config = dict(
    n_layer=10,
    d_model=128,
    n_head=4,
    n_kv_head=1,
    head_dim=32,
    d_mlp=512,
    vocab_size=540,
    activation='gelu',
    norm='layernorm',
    norm_place='pre',
    norm_eps=1e-05,
    positions='rope',
    rope_base=4140.0,
    rope_fraction=1.0,
    qk_norm=False,
    attn_scale=0.177,
    bias='none',
    tie_embeddings=True,
    parallel_block=True,
    init='uniform',
    init_std_qkv=0.0442,
    init_std_o=0.0442,
    init_std_up=0.0442,
    init_std_down=0.0,
    optimizer='ademamix',
    lr=0.000549,
    beta1=0.9,
    weight_decay=0.43,
    lr_head=0.00561,
    warmup_steps=277,
    schedule='wsd',
    decay_fraction=0.894,
    decay_shape='linear',
    final_lr_fraction=0.02,
    batch_tokens=16384,
    seq_len=1024,
    doc_mask=True,
    train_tokens=107600000,
    steps=6568,
    dataset='wikipedia_en',
)
Each number is 500 + 50 x the weight over the matrix's rms, rounded and kept within 0 to 999. Layers, rows and columns count from 0. Numbers have three digits each.

# up: layer 6 MLP up, 512x128, rms 0.073, rows 259-358, columns 64-127
# down: layer 6 MLP down (transposed), 512x128, rms 0.0571, rows 259-358, columns 64-127
up259:473525488595592526495462394576431480544473512421516561508496612498488561472609521480494548396535403524391496453462515407418571370595486447495445443513490581467591471512545497438496590509528535
down259:496483548506584499503546566567481508543518434521545482520429564536558514468475531456500466509432387558585582486514498518470405498499434513488371506489454481549538450476546469510492502498537393
up260:490520514509504554479529459484542491519537491455504473526481545401497467479505497396572539522470425404561509420444579510504520477443478438512508414571574598441505476440566524456526478480535459
down260:428494467452523458559533543573472594470496460521566503562564502571488629456485488550496472512556491493457474494554480471496523506489435557446466486444485521505479567622481470449455589520500450
up261:503554510614503524470522451632461549505457536391527495464402499462511462462531542549374477408519369560441446492483411562554557489518533476537504447432537451516495562373532468532440486595543469
down261:532535472484518465522591483520492487540535476429545547481514546471520437492466562505431529477619428505515504475440375495431540587459431460521555535507526515592487586476482513616542425513510462
up262:441484541472503540520575445524508545458520548474462443516585480507394490499562504549541520434577458421488496459514493554537578455522485503549415424506480587521531629502570449559576531481455507
down262:478523582516487435589558452450543499649492350516628570487383523487656421571447449549578472530533460530507421590535497497484446487560566430477535488516471337515481464485530436381432435519505528
up263:492525430488507543601440547552536495518498589547590464424503523446526571474496483477497515501575449510505518486526514447543569504584474533430512514538525415440512441530483508602523468490516494
down263:453455497458446429442531420568514521500583461536495445436548456508486485550499535500509518479462421500592563480557556528485495559422550551470430503474466558554472493507538513531474496539525554
up264:487516489431494488494444468522574380564544583426485516444499512503444538512471516485566459513571487516460509527454608466528623398474528576487430395543479493597539514432481418540460523461383486
down264:547504545514460519373503593452505486475507527522598536503512388502382451419579514434380579387504518537463496479487522479504413512514464488473467545578459439543567584451415504414535534538423517
up265:474651491498418544541597506500472491495477538376554500443448475480533460507531470461514442534498451450474429621654441515510549485547527480493506484471536523515504475501502488520460606457519460
down265:580565632436575463449448511456552552516443497465489473533503409534492513533450495528524506501505435487540556460449466484507515594560523490431504534502503487526479577505533410539504465410427442
up266:534511375468471527480518503534433520508486384401463514431563558568433524479559545528540570565585472460435499472499534462484523460453577547497537499474510526454511536434541516473494511495462463
down266:509486568509532427504539490562530514554577493539457496487528352540456460549541512463510438521456468481435527503505522527544491536603573475442510488469531420460533432525459478583412540401515478
up267:365509509543558547479560462485577532496494411465522546531298511540444435438478499490495475511526506482485433584524470506471539434451523477487524369425486587574538545460474434447484479593502462
down267:459535518490480433455496501503492516501472598544518445559589446516489483513417582565470473447533541490546483467576534468449540533429529498484415566562448562529517481532453483457511438554382526
up268:387464473504486494567634522531452510456544547485498461501587436452490520576566522546488428446527520516530435473460568417418481516444432508388511446512528480557515500405465439565511502513534441
down268:517504488504514531594486482535422484538418437443497434428498448416466527555462473465582575438430511467493435405561531476473460512517477563453455441596533467498490434448455577510452469530505499
up269:474472445440468567488556511482532459555494494432557489542450513459431539546481438614500497520479385503525520571531563467580499441465578412546570489489557509578505401461488489491509553528518415
down269:485467562571481557557509477518460464465625470458497471538568508551482527449429472470506574401543502460481586491525570452395411454618515599498509504528387496514494456513512567515507415515535567
up270:411515457468495462584493383533503508531528519535488549516494511553429540443506539511470500484516414534499493501497482385475543526528562523567471449573521433429536427485552473560449503502445527
down270:550506521479603523468504539487474506524497509543476512451538470498625512506527482558536512490412503529587528472514450539503478586487495496427502446477462444614497432521467596527479431476452462
up271:529480481529513569393514487529509465508538560547524496510437531509460522584525525573544592542574451377501570539441486430437542439507485546545469490514530453510475538541540491467404544434559499
down271:525447532526599508435510616484537463505507438489448523469555498484485558551485382495426429470483490479569432558480527502526505392448494467502474495477520547501526500490324531453496440424462538
up272:488547471431559593463507513469479507593495448461541522475511559615436601415502484489531539486576552539409461467559523530490527584525542557511460434513454492533552510488449488461473470474440514
down272:561487539519515532495438481601481529456584541542490525456428410415584507534516417559534490512474537490521560545495564494481560470502523489438470490492546465404516487553467495507481476495471505
up273:487506555449570501439554599570427514513462493509518493460462414612580458475496517495550524473489505530488455550564557400431459506486593484416510513624493513417478480443518500538500473406510480
down273:482422489526505473401490484486501536462555502426456519461453497463488512495438505494453519535533494384447501518469501516574423478492492522509416521480473504580459494567570539533489642490500593
up274:474583493438483511451555444559607418610481468511478427539561563522583365496580484593564542441603558471545481628576511550408520466485545525416388512424505547461600416419531454577487488465465462
down274:433457445510468552502589462507565522539498602450535503435566485526517469534476522369533424451454398363431440469492468515554412601532505531575370464485549492545549421434498464419473541397492557
up275:424520549574545501464583519511465480490566457510419550506562476523430448416488493533457537449469495482490473498493555514491483411494549553507540476403530482465512533445516493482534513495519591
down275:600488507448531531478501413521511446474540483459517465493459483471452549607502426463524504493540472480565561507474503525453512532493509430485542482581488476505462508504506509506479464487489463
up276:519508491445492589421619509498495451487601534499445578524495507562502509449526506551458548530528591477408419636568462524514492568497511538447490513457492491560619421429445445532432454507453402
down276:548416516434545509540464467497463449441469483415608443480532462553542466439562516480522549441358498483465523550549541585478568521571511531442496416543533428464426575566526470411482472574520515
up277:454389420537550473506540466501442398539463515451430472424545476517448486523642443447474519466438448511533530481558552494436550482466505519522528531547501469473447596539518453491442548459536484
down277:606515473494407421573562507479555426514466476467484505587376541516407513455522480492492555419576571447550475540544506521491450520496456538490491566378412561567478502512533567469573501511590541
up278:531590536516496485535472561521587506428485427498449520466506453545547558521563446454614415518498531492578569502554410394449552528438432497439468529529567591513548514405521515505520501380534489
down278:529556395501569460393490467482535509508470520433452490522490487495538460553604652405559444546529484487463553529528415545486441548490460538534477381487538534549527516508549512482488579550498513
up279:533530472549529544502531591539525538527499456490519452521563431505493443456475463543418461509470559511505432508520520437447551497446470504450439505451495641514432547502486497579513497541532495
down279:561433493508458491554360450562410500451488525567481563593417489532562495522457565543474420532459495551491454537519519541515557495485545458514511569523463420436502485600464500495531507447503531
up280:501522481577585561507612461563474453533575515457581505559433493416439501454499500445454447393552466539545484497484429462425542475458476538509480493489462458583472367517562441457566584489519492
down280:546547524472505553388487509493485560455434468577473485367513445479500513604522516447547458512476496508468544433579561503524443592560453501461505496488549623459582559459391469526468422532546447
up281:445435451459529530605479544547531538477428512564442569622441450517432503512437421415334428427440474461579476557541466477501511433555530556428429489442544511472593523524517458562504503441497510
down281:552454538510475489502523494466503512485499469450505540481473530537474536504482502469505463503464508562508510579487531517500509516491482500460548484498495419466479476553464506496471515482484481
up282:435503510455544483513534536516520508532607399528466499520470552542450482499585469485536452521558353487481407555503542396418543569556506505507376517568504480449459509493520478467468511551478564
down282:566450518548448485486501503508546483465446546452520503517498403517563499560450495479508530470345537506492483388451507502549542485536563422522522473469522493481554535506484554529539577408525502
up283:469484516430572410528467515518440477515528433536455612444469472458469541399539488547477440548508520528502442472573549453444592449454502473500495559488515618463520416518457419466523540463581470
down283:437400524473536599417566555550462499482477505504526491462483528505457433435472533474524567507519511478553511452463507527481411512620434558551578494502454395564490500450533507471558417513461480
up284:503490459628504599453432488535449464521552420513514451476532423542526498467503558548445548535492580476484547512533432368438528490514467504484444511456548533476506522428550445530410616544567472
down284:523484566369439416519534594504536495435532470389493515460465490491544543503443515435524422518478523602473514434464531506450529566510542504564584533501447478487514529565525528504441483518510494
up285:406473537526495521528571494602476509475455498493476460546421550544449490485565572522597530393533494394524537439465549426522526477400569577542526457593612549534541462384464498553367580481435560
down285:487596505484553452507486592517555592595484496432495464479531491505591552485508446511583537458586422425499493452487461454524467527512389512394548520556518525491461629573457485519578527507464504
up286:438503511484507485446531482563636580476461592519495605442523536506447492418506511429468499489426436522493449450460571478442543386471502547465418469587474480443529504425555461606482504387435537
down286:459516441531505473529542537491455608448549395441576504482521561567483446519525449538518450466677562517450536460497372545513575588585479489495506534501496443529479503503472530466472508511592511
up287:505494547418508543523449470509447498474505467518455502565532459505506471457511581532406418502468556511558483483536530439467567552501441514463502549430487494441504553462497466575566563505503469
down287:472495475472486414536528534570489556510516497494468466545461511601495511521475414550432577488498439482460475557574487549456445469511491669535597434514493503509502496563476487505531465462495484
up288:484587414519491536572526495512533477534605444537411516570532588508476435528633421625429503412569551499543488424505498509479571551502504484400467584576565496459493520520556454582397561440447536
down288:513574419454487438512462569536475439502541472495601458458577515526617512485457453356492512505558527539594462474457553528600476571544558529534533474473387401522483495540515488455358565572474402
up289:502421475457510461507511443520518539478478533498528538482464527549472492430446476467540579520520468471490447424508580526540567435516486474465475494519505503536460468478440476551522492447481501
down289:514561546488541573424524499436480519532454474501530510445477489456473551604562488455540465564463483629480556520582540534489409534438461519468494479471451528463530495585513520432453435485482495
up290:476506477512520529544500471528534519507524511552487394458500542527474511502562559580525429451534499455596458451504476509457612386518537461425360463487464543575598571523443504463512543514596463
down290:549508504506442512521532425429525443483531494440528520460428415519424436567496562442512625466477504466509465438468533588570485495516522518521463514496379476542430536567529430450500461532558504
up291:557427416488436452597490472554505383546468497584495469463432497516407513509607423512406486439499477479555460534588567532524462510523425499447563554549460534449482579554515506420550541465572462
down291:505621498493505505500507540549460578470487475484439487468537521517552463533409547583541506559459567514412486530484445425449607491483562459530483469378543477536467556529495527524513540443459495
up292:449470474545517489533572542513585514484458525454477443470508454519529478415542510437409544374525412395494572510486529436553614531450476552424511499501437492449546377385458472629502486434475467
down292:436383500406470426551479447507488437577555471539501564395569542394539400533530558428395427469464472464485539522603526609481486610458531479463433556530506446550495444523618497548476519554495555
up293:458512576530505484494441422534505485550501601448428500547488615531406500402502468539486456476430465473416467498516521542479501514550596606523499486507472469443531556443574529541441543567504439
down293:553461508529482580472486488451545518580495426451512540511488427523497488465486428468506588501609527571527492453378540466471588524539448525578449476534450525537527527536483536489534499428499431
up294:405605571502526543554463475523421339513504544535554499552483550514458537462589409623480570420525429493482401589564543462519582431573615553514471579493494476522483467545424452559469523463523465
down294:484507462489490441595470520551444451477505552495612508512516525509417479420496420548592541514424444543475442485415605395420479427625533542499522566582442563550582439543548555492483408465541501
up295:432499473496533497529584419540531435550537474489480567556435588580516430507483423436430563407486528554481562567597501485503437405533473494451439519451539460463523447548553462500486541564436601
down295:583520470503478440498407467523496572518484559514530476503511486519512585428501478389515448551426547436540475347467520477520437492475467515366509429494463534547518455489521451546570585403496525
up296:488573481508530496515640526464465475541452488551479507472472513549507515520510423404529467361538574475530475510534520486410469580430511563548455462558450568475510529519501482619454510499485509
down296:537557523472475485456596533429525500556520503518477457479472543524496463467445468548518455507514368497523508604405495512414541495528497496502563525481444589538531441496415526501455443567545401
up297:465461501441574500520584466493489529488511519431439553397495490476505486440475448531534426480584531562535546464499475451517576552518536517516501480460453617489623551506563446588569502438404431
down297:479377468515524555528564463522448391409366497429530528522421521524468441510497451620517513421538409531504557476572532468488543365573560509594518549614603514488443503506441551468437487542611503
up298:420505469463432504487492436582551544484472460439419553470534533507414479451580518468563568491518461401499427443454514446460476431553536534507500425499612595514525539541527509499417446417488478
down298:464494572470483554407516521451422518591499432502496518513569640604492529517498508463621549491588511472578509519537530510543513567469584473487499427512484494523464484462439492418539526425541422
up299:495506520512519549489531506614519569594467441478504514461442509490421402476598480424479533559450466525546529440571499477554560445493541514496481524482434552460517546560504480534500432506465512
down299:518528535497590421488525521427450469435416541496464559453524473426566564499471493573445400502609542448524400516478440552462495490468512514500642441420551466475575456515486545433585571458478444
up300:514440395540534475528461490481449442474513524534457530468439551533453556456530524532455589428472448543491513503452547515529499545452555471528524470565452481509472447498584510440492544524530471
down300:506466529439553457516502458416526392484503478455466442473497507509494605524498505498459459597516455581543440494454484422607473483522532524443476514504505535473548514550452579466527512545417395
up301:475468478472503527527548539497483542504486524493523380409485505545488534512434520475573555471473477457531508450513507448506483421553459490497528455589531494476536525466464528489468467476425497
down301:413428540540602527487486507560619506464507458533483479543456484551538482459557572463486471491490529542520399491498528547512473489508531568501553492457546544503585529445524465557507556517535484
up302:449580447498465467518547481571540414589613566544451515486445533514506478555472549501516565508465467552458465491566423511536484509513430505386506527475542466448427563520571463582437515539501469
down302:500357519540491519465519536520458498480519522436557450394476524612463563386468461473544426440473502526552522520397496487415515564548442544467518454482469584539476512488478513452545472566479452
up303:436470419542521572501486498568497536621449551530493442443502525519515523539540508550501518446529556520466368470533495497523535524494591493425494469514528483465480499474540535604444529514472441
down303:498438568412489466550451508550471491492422501430547455486467429551491488590431546412551554489456458412519561522501513434456455504522461491419548531482466489458439514549567508456547497534474564
up304:491525463538475472585515452546530546478448470436420490377494538424471492489572514499416547457469516388456489582516532495369503414587540504426557483487512455573502593477569476517424474556557522
down304:498465518524507545523501558544454589462517478541548506529570538399466525463398598458482494499536516534542434424480485551506452419525458504525496505408581521484493518528449470514521527440489519
up305:438568497468510437481527457485526516460583517484557565576535527483511497512561477565422478522573516534589428436510474422465527452448466551497519447529499605432505493470454504573581526479525546
down305:514453419514465571463491408518466439486448559532530470420544418490575510506464563435543481504517511520467564519463431514573458502523516507402506491408431486497462486513581504450410530472574473
up306:465476496577542560580496478530600460557538450512514564565473509468422585491510491469530539438505470538537442492446525511455483396406503495585424505438518452539475464378618433463496531435457478
down306:476470517479565387521506506491476479470430566490553474465504524479517426457460520402459428484471484490499578531523514464468417479494463544477441444467517504509498517554514521524450523480469498
up307:538513438448501486537600441569466462580470485526521513507447500457546435475563533375590587462304370461512463539540519414437490522455475545516500346558492516565508493473515385445522534468493508
down307:545490385431534469506430462494596490478460577461652544419630504420446562473581461476512566476528563451350514415470479407592427436324464401515414385610431440507415430553421404408435592499457524
up308:414541522541580491549549435485494473596529562461389550499470565548527438391531503503501528472428425534562439494517468475431527517529398497573554501463488445539488480484531464505460524492447428
down308:584484465512408515430440539536557455512499417521570498468471535431509568515418452475620551401488542448531518430508516449503537494434591441543512426551396492491480496491505592494498467539502483
up309:444620413458496546479556567505514428549489394443478510398563629436453436430590516469409481446528518492447518489572504360543585438586603415404491441484555442541559405535492448477498526448536375
down309:465521526550500425465477517565522507454548555420526490583410564513478504546625472503512508402482444522556573589462477502464443492503572566594521610541504546417541528490523489473441548493575507
up310:413481469594650537551568544541513491530561509555469510412460517499450472433546504529460560420468578486497520499548480511462574423550530474408402466479487534369497474420494509547429526437538379
down310:469437547393580616615444588578475462549626473383518523403515517592544538400557575463409566503383457442376561548626545329510526508496591469400446568468440540427676399521533377482529559673586465
up311:428482534539457520456420516494519452516495585480446494486539524467391481492473508431533525433462482535513480460514601495534592501453427550544441503575472529541447538473535473518525543436496520
down311:486535517435555573558532473502506563447525464598554494468443526524517513465531535429536538479640468547461528521419468504522520558502522516467500456538477512515536534526535495452369431533518434
up312:574483527511488542460515486479512471580475494522495489544539452567469406522582566593513465472436516494424481488513490447497416507494470535515447565545549542525436533415557542517517530514378480
down312:510523538525427470458512519502502446477531506508558560481498496525554612550484421491506474527459575489555490645534500587481576479535511472490566503499542501573462455526491398475544505517516534
up313:526515484366529553604505584543432500561490470466571477553483416508488448454562521452605476516502536433473433413576545501547531434428494460494510486475494522437514530430531369504464541522462509
down313:582515556518457518480481492464526466492451573556551489478564546534482476438484499476546484486550459463419456491495494505573444551497448485406568516603445554549438544558461489553502516497549498
up314:461557494501461521540458474604449504473512444472554472493595509547480581531528588503471510564489418495586519568510438466460530451467568442513533469484456439593444478530601492493472516503563515
down314:454590505516519567467511550447507408570486582563436479476494529422549485485522450502442497496597514606471513478496512535448467499439482529520486511488544554562524490516550512497474500476472453
up315:389479495483509452566576444599468495548450401482420440610499467514503512492532468509538467501503499501507451526501564455491539500532498568402571565415506496451453428483461533479474531506465507
down315:536476549471449510486441466358461532480461544468533482511574588430530507557531379462543522415441537538522536457464513489465486523498488488464492515549536569594606506514437481564531489408581561
up316:568525454459460522485545593568498452494511516510507499463549469462532463498487478531505500509510484470515534470507447437575519400484506416594561549461396546451522505439519500464530562413566485
down316:437542519424418395575451429479552474533524525468441522522591443494564517591492385616447528489534462526519543460547498491453478494473494529482525474512570451463505489543470591525446439518385499
up317:427502423501535576439449456492426427566537476450531461545554512479449374539499510432551512465432486482552542544556504459411431459508487538578533474546517493414498395516576489474472554476496534
down317:561667609455406497447549486489420556593449503511430525568529441473570480502527517543464463505578525410531338553565463548449558556434545482500491517442501501490514541571511495402438519496458468
up318:510544493516505535497522515514526403543524485490526497559537495496505454473612544485485524473471518512485402555590634495515475453480519474393497518547522438515536502482459401535451430505459539
down318:529528535465474470461482488515404457415659560508550542457633524479531483554410428558517524453502440433549457548445478433411526463495576387464456552566435582529462474546489573540496516460459488
up319:394482460541490470504627537619355496524462577578534509451562440517450419525516502591531523505437437413498541470581455426428524529511493409499510498621520522545581524502564460464504450486464500
down319:583462436522527541497491457515534579492489503557443472506526496433488568466472552436418499506573530473474507455564514452448562401485518646595399439384485482386489495486463611479550494514572584
up320:510468502499490477529465437471472411436575454519527526430554554495378419494628522511453424480498561536548408633535615523527496468486474524480479519475466575419553514468578459437441502510459464
down320:546532529635537461482515506538491475391479545548522450534465562560589533568478464591482604528456524404427557521529618547453517407490562547463510498479484453584498479482472550527501503539545450
up321:435473521471503469497540511525424484545563484468549496469489542429474393516519548567487476471556462443463476567526512604512514566391476509523465536509453466491445478518442447525485482508491542
down321:532536494516495486491471450395541556434483486542496471467452482557531613504522507540498529486413498484452606420375514476490453441524555519515520474485470504570538450497521541451598529546444524
up322:491444484611515602454482485510540370527549493476643491591483460504457513456483456548486545454508390523489526483466557465531466512487573507461430425556494535462557526527484476563428559485408546
down322:539370504617531570508517609403438457510481405540525532514512486517449481451415545442436483538412548454428552501404514484463541438601593501463415492598568526589537525520465468529499526418517553
up323:420527482458595511454490494522511516470553442490491487509463416569500422504491530528511428532532473478620430567503550444500482563421437563495472522527402470511565430502543505586497513386471574
down323:543514568573434528455605531433511499571502517487494503436601582480526477569492455455420533522524496497459534544398488572539516472432586409506479504584545512512442554495579406484454554542577349
up324:506430435557508483454540433496498467544541556585488568422545541509539501429499441466555487516427451448515444559446482530434432548524497507569483485456488493514546540464480504492433510426542437
down324:424475519487479435520559467464512407456497495513516495466546432469414591446540466552531608535564495493507489402509531466592490464490501525549542600585535513563528475489499428429544447488472458
up325:502461540525484568475482622502470533494548412404554458575418454475514443423466430534568573523515519456557541465490519532435556419537593554538493540599514520551497449485442514530453565494509554
down325:502474471563576544482549506451559494494432582543424484461576583462422471436563482560481555446447501499496438520526549467511450582417493539469444460404516545535518517512489450574601452486507403
up326:508541537429577522511557431514515460578598403570497607506569512530513451584577442461505567533528513517493558533460446535458438455513431528534504504418516487472527575489562463512465498435398480
down326:530494503494457501525492578566441514465402490596515533439473475493469532466511546473450418500512440491530567378549487579515534518473533467467550412546423427442463500476483489470583481551517499
up327:533476500478552469474536514485522531556554558375484564553534482470413430566476432479441604401446597507472471509571608517508432529480446567473466509450514441382499467471513432525483459512523526
down327:502471524565499595454532481612571670532500491543457496537501473605428508531572421444505482508516496457450495429398512445580488488464560538501414499582462526535423446508486490554536500406542430
up328:427484398491508617470518422554434513554458536509500527555549517541459444487592498445459499495605443577561533531491441439411492473439598468499503557382581493498555532438558419471491546454507438
down328:542465538508544418544503546461543550339491511428531517492415537445521462606484410500616466516430520401530455469502550546552507514556421488422569497502558453508514443554517487503415545537494491
up329:567520479576475508409483467566409485416464514509508583546459623555488549481496489569580499483486478485474536535462521466491544521412539447513474457411551546487487471421494516551465471436465544
down329:505407478485493399507440554529619482630566512494460537540536490571504525466558536469460530486484463481503465421519504446472479501519533527503547578544468473429499530436493502461533467508504473
up330:513446503512593496548540440500430531549459517501495497582520539484457453438544563486512479433543462395507505422545482449466448449565536518572440552502428489505471542469467468520461530547526572
down330:451530508478527490397523549417526446536471526451573547520462580483492507524469455506495549589501581622493574539499559529554534496491522531499464450493536492522478480416584548465451552480561490
up331:476503582545452490598472467496542489508606474414531483523470509455505487469499433467472530481512534420428429497429659540468508450478446444549428432561574495546500446466573508516472531484539472
down331:514485479505530504521470466551498564446457508535402552481546497482478509502520457463525463542516487585467511557540523507548436475490540524538491502512531443439402563490495411463496488465476544
up332:523520554467506524528460486539551559530470422512513530486536589384410512514490568512539512489491458390481517475541600553501455528436522458503531492589499430528477493466498539544463445476447406
down332:603406395544542493500469499521445473563536498542537490490425432433479582507575461449442543470479487502518565462440456421526430505517505540558528490431463607471531506570459437513471453503462489
up333:415466532490458599619512467528599477500439456481483535475504487574414516551589451640520487527413473479504431450577515522562543490525460460467353409540510505472549481479509502576507581461430402
down333:430446442482454418509510475500431488497445464574551458599514623513499427492611447437517624458582533537536545473483529527454385596569422576472534524495515497486467511521477506489569465455445445
up334:472448433511579536584515552510564532541453548505556518423488523559433485534487453521522485443532461527471523568459458505481538410442518467607488579564497483472425459473521498491452534492552555
down334:486394439554453527611479519508582576467406540557468503561516480463506471507491479474567588428436514561473536459467635457454571496477484531467469492489479492425490582457520497544525522494568517
up335:538512507441545503517565411494495433649489567506596501538466418499467391465575487509550504394521524494531512534488497447528466427528416567505526471456428554509500544454556446500508519572536528
down335:537517568528490494527495519504529574434479440458503535458545515521471517511487459510416502486504538536532546494413457486548479493647558400525385391486490513497537480469435479504500534436513495
up336:484565459439429533442543525519579532567553511483466440590508501478452456489578469521489429523501502514447471482513495425533559498455393502538476465475492432500440548380500454553431574378496513
down336:485505558460561530542409469500442515485508414473523485467450550533571555441373498557446477549453451437545539440492528597448539553506471501473491488515454518460521564510487589436549509591386417
up337:594493465566485559532550491563527512417587556497510536543507549472483487569515519446476506323567487444499502477547532540537483506567501493412461546490457433410540412457397418530529489551595515
down337:466531436513529579525484505494494525465555493478441461467551451555508583402543413559578557496535450489505541490446445547462453506455400495589455599504538546591543371430606442530515547557486572
up338:437507513552479529511518476495563534456534427493546598478499462512502439565495534533450497506460501445601516454478512553534494507473466423381481439535527541535448494433449411528465502503547534
down338:486465467541481519571502569445524556459497609557494492444476470515432498476458441542525538491560448464524565479481472571424476488518485457565501531370525520479458429518573512545593568500536394
up339:431437474431561545549460538451568431458451498554579612494505539435458429457503422594539610417467533568532448582515618504359539488510556602492496509465501567490601468553408545513425500470564435
down339:539529526526509537444585536563450512536478475593544498385470531515556538417455553448547459478562508503498612461488471590536409505470546411459540439445401574471602549534376521450549423512461482
up340:485493528481504614511456487595544406473426470524611491546451557524467420540592518488458518529465353537452507597499515477538477464411462511517554483546496483494444548482639447513452553474490554
down340:486522391514547505398603530490504456551560453425438531547490488450457454417495590478482588450549611424575528517498493440531407528559464555517476523521475446488453448407580525487573481484482541
up341:509490487446474542472594510476432478575614477450464432584557433587523408521487477512501519534534428510588546470471475505539558554468416468461551500453427568456542517509500410457409601436521526
down341:525430429547529530431499542569509546460473559502486470484547379474559503513544542441581492499479510489495526488497500491574437452525536567555431510565454520421557478466571510552520464494473434
up342:484499509518504493601567437604433509426527469383505633456473502478428433539558441556483459513503451489451513517482496492490440497457479495554442525503560505540407461466493359558505506490506490
down342:455507538380508521516604577341480449477520486530640555453444451377466490440529552453570436562508593454475501531500465494475537436486546457537593507406409496552526574527589505514518536653528524
up343:536588578507486448472492555529495485551518363439468476490487525486351412477573417533448521487564511503430450471516501502510532509569551563515439497575517449524456497511587524534342546441520424
down343:478441432563391473510456516497529506526468477577534541531505463586452454516569509474352534507505497442463523625535524487469475451509537501524530530488604518470497504471506467500542518502465480
up344:497452478546466498486479529490494564561496423510456523503499517507461340490550488554473522544471472539533544531568468497486522423433617538500497488505470544449548530575567511573553594509456504
down344:533519476538582557502485562465438470504450531501497489461521494518441575536468520531494476472487494416545568498507551485536527496476528500525546508471552502516591455537412488395550418497428532
up345:448530516471463598573518495608404517526491488505448519443509470548433416441494437540531491475522459476498482520564411483550564460455457530522547550449590539488569446350550494636493529439444355
down345:498494433600510434532472503545478523526527479492466481535511451448428474509545406506530518499511596475467374524522634555513492487580439545463488481549563419454468453494460483568588514491483463
up346:480594519563470446534423421639565543511471464541442522575472542520458359496520488540594496472568487475469476504526455466548525601554492577383487430451538584510509469487513452504465512483504462
down346:557462487492495508498484511479440470477457426522478535526468446528512520535541321489450540558450545511557398543502508512445487531448403428522465460445473414524515495507455575464461502549440493
up347:440487439466452512502566502469547397503608502489436505456511491452564466450515469497483542452516543490460483547563478410400476472462587630453489500457452562488562464502496581512499513496452479
down347:483462415528493510520497541428567467488554533561500538528668504575418530636563439510477452514503486602503521500434457508534520521511500437493425553447488439465494517552540492429525442442494465
up348:493493433478619493468459513486433483543548490530440535536456504525563478482574515462556516511552484567562548537515467517468493448428479602465588488492547506480455457454525423495530528453445447
down348:452454488462467541381558493395583421520463447393520525432603539423447507524541479511499514403447455460469468514563467460551494548560518395582530461538379498485468451518515497460512485506482457
up349:531571458470464479460432591582484527534483567530476435524471496492526505496507414433436448464476524525468463427525462396487520527502500530457433540512526513456499491539533428498458489439558545
down349:544551607414521492499478427478538553479574446555434503517483493550526510497494559512597445491557488566451487468475462559581544515443426474542493517478407484558445477505456570489521535630453505
up350:534430474522513491501517467515471548463478489550495519452531525402455586484559479474502540489491481450595443485526527441516548531481528421540452546512472597387507502490448463461424459471553493
down350:566502476346580571445583495462470529533476556476583480519522464471533512513461544473519434495528520583526603480487468468480550582475529551444539438464479492533489412415450542500515532511487484
up351:489477428461515479450567417455521502514538467525547474485532424557548491551561411500428608474474528442455514448552532458494496528534439458472591457480553456432451427486504443564500492443594446
down351:565568467591424424442532477506519547545457589490480518482509507524548461509526504480445467435493458528497576551458435575511497480498534418448462453573542557568596585455483546579547466521464646
up352:459463525577546631573559442517585487459478544550563453472555508443534436492515415431553414490527526508502432541609521542479535426406435536419439549466570557593561424531510455650368568428504479
down352:407519402638590462441460494513451450516438535593530547616479466511452547433490633449547509490480476436525505433560559538610453440436549527528500451433512486535551536540514559518529498499559531
up353:520582327461581526457498447487536447508570426484530514554517554454425490448534518420477548427539463538541517468503540409428490442466589484539448528518445528491474446450545465520581477438411467
down353:506541531501529469553587474522536481543557520554572585536591456490586499500464473419513496485477485492482443511501463527515437467566407476485473496411502514478456465509476465436507477491479491
up354:413475465519554579460530431525425536484541510522538594629540497528429494459622519411639581454502500471462489459442479550463441460538543566534555446514515439507643458436510432441531517461482453
down354:517528507481560522529378425538501569494532507476578492633467457509497528539490522525435608588490548502524422583445539500487566500525479469507481627486588536401454523520538480539502493452510446
up355:490482502496470584584516433508457452427493525439472456524538482501512538465485537557451462484624438471497470534545496539524543362479452569494458472483606530462533575510594430566541629503452366
down355:541388502516567473454506508479626485536494486474444520503470518487473474504531541533522439528446509477471460528538471407521532531497483497556434523560519384515479461487482546541432472541543546
up356:464470507485447544543551526531396485496671389493515409401581461482515410475458450455461573507574531447553495536426512463465467422480508468516433351478558557499528510396547481571457652471528474
down356:539468501461302427591582521465549512425488516473464486533510419501573584511485454471479482466374481565556502442500461499506531439487530520494448516597433557457486478538515583544484475567552489
up357:450488557523529459456518573456486449558528587457505561499437439494524519510510548406579466424434474450567388510478489516540504459513454580449526473452435562507533570511508436525419548490453492
down357:426483485543469553535511529579500398561527482477518518455534623493568555459552455499478551490526568523541516504633510487498380516487543518530492535471457435502553443441520448376547500581461527
up358:459503392445524535509526505518472407523562578473402500494484458486420563526499509551482472525573466599431510526499497503553448483577488489430527490487539562442554459460546526486422551471471380
down358:477526452493495472582396519483475433536413452495478546375529496474467550520503573556544512524517467409449503539453529482462535525494517444552534549595488529582424414509448598489626459612501450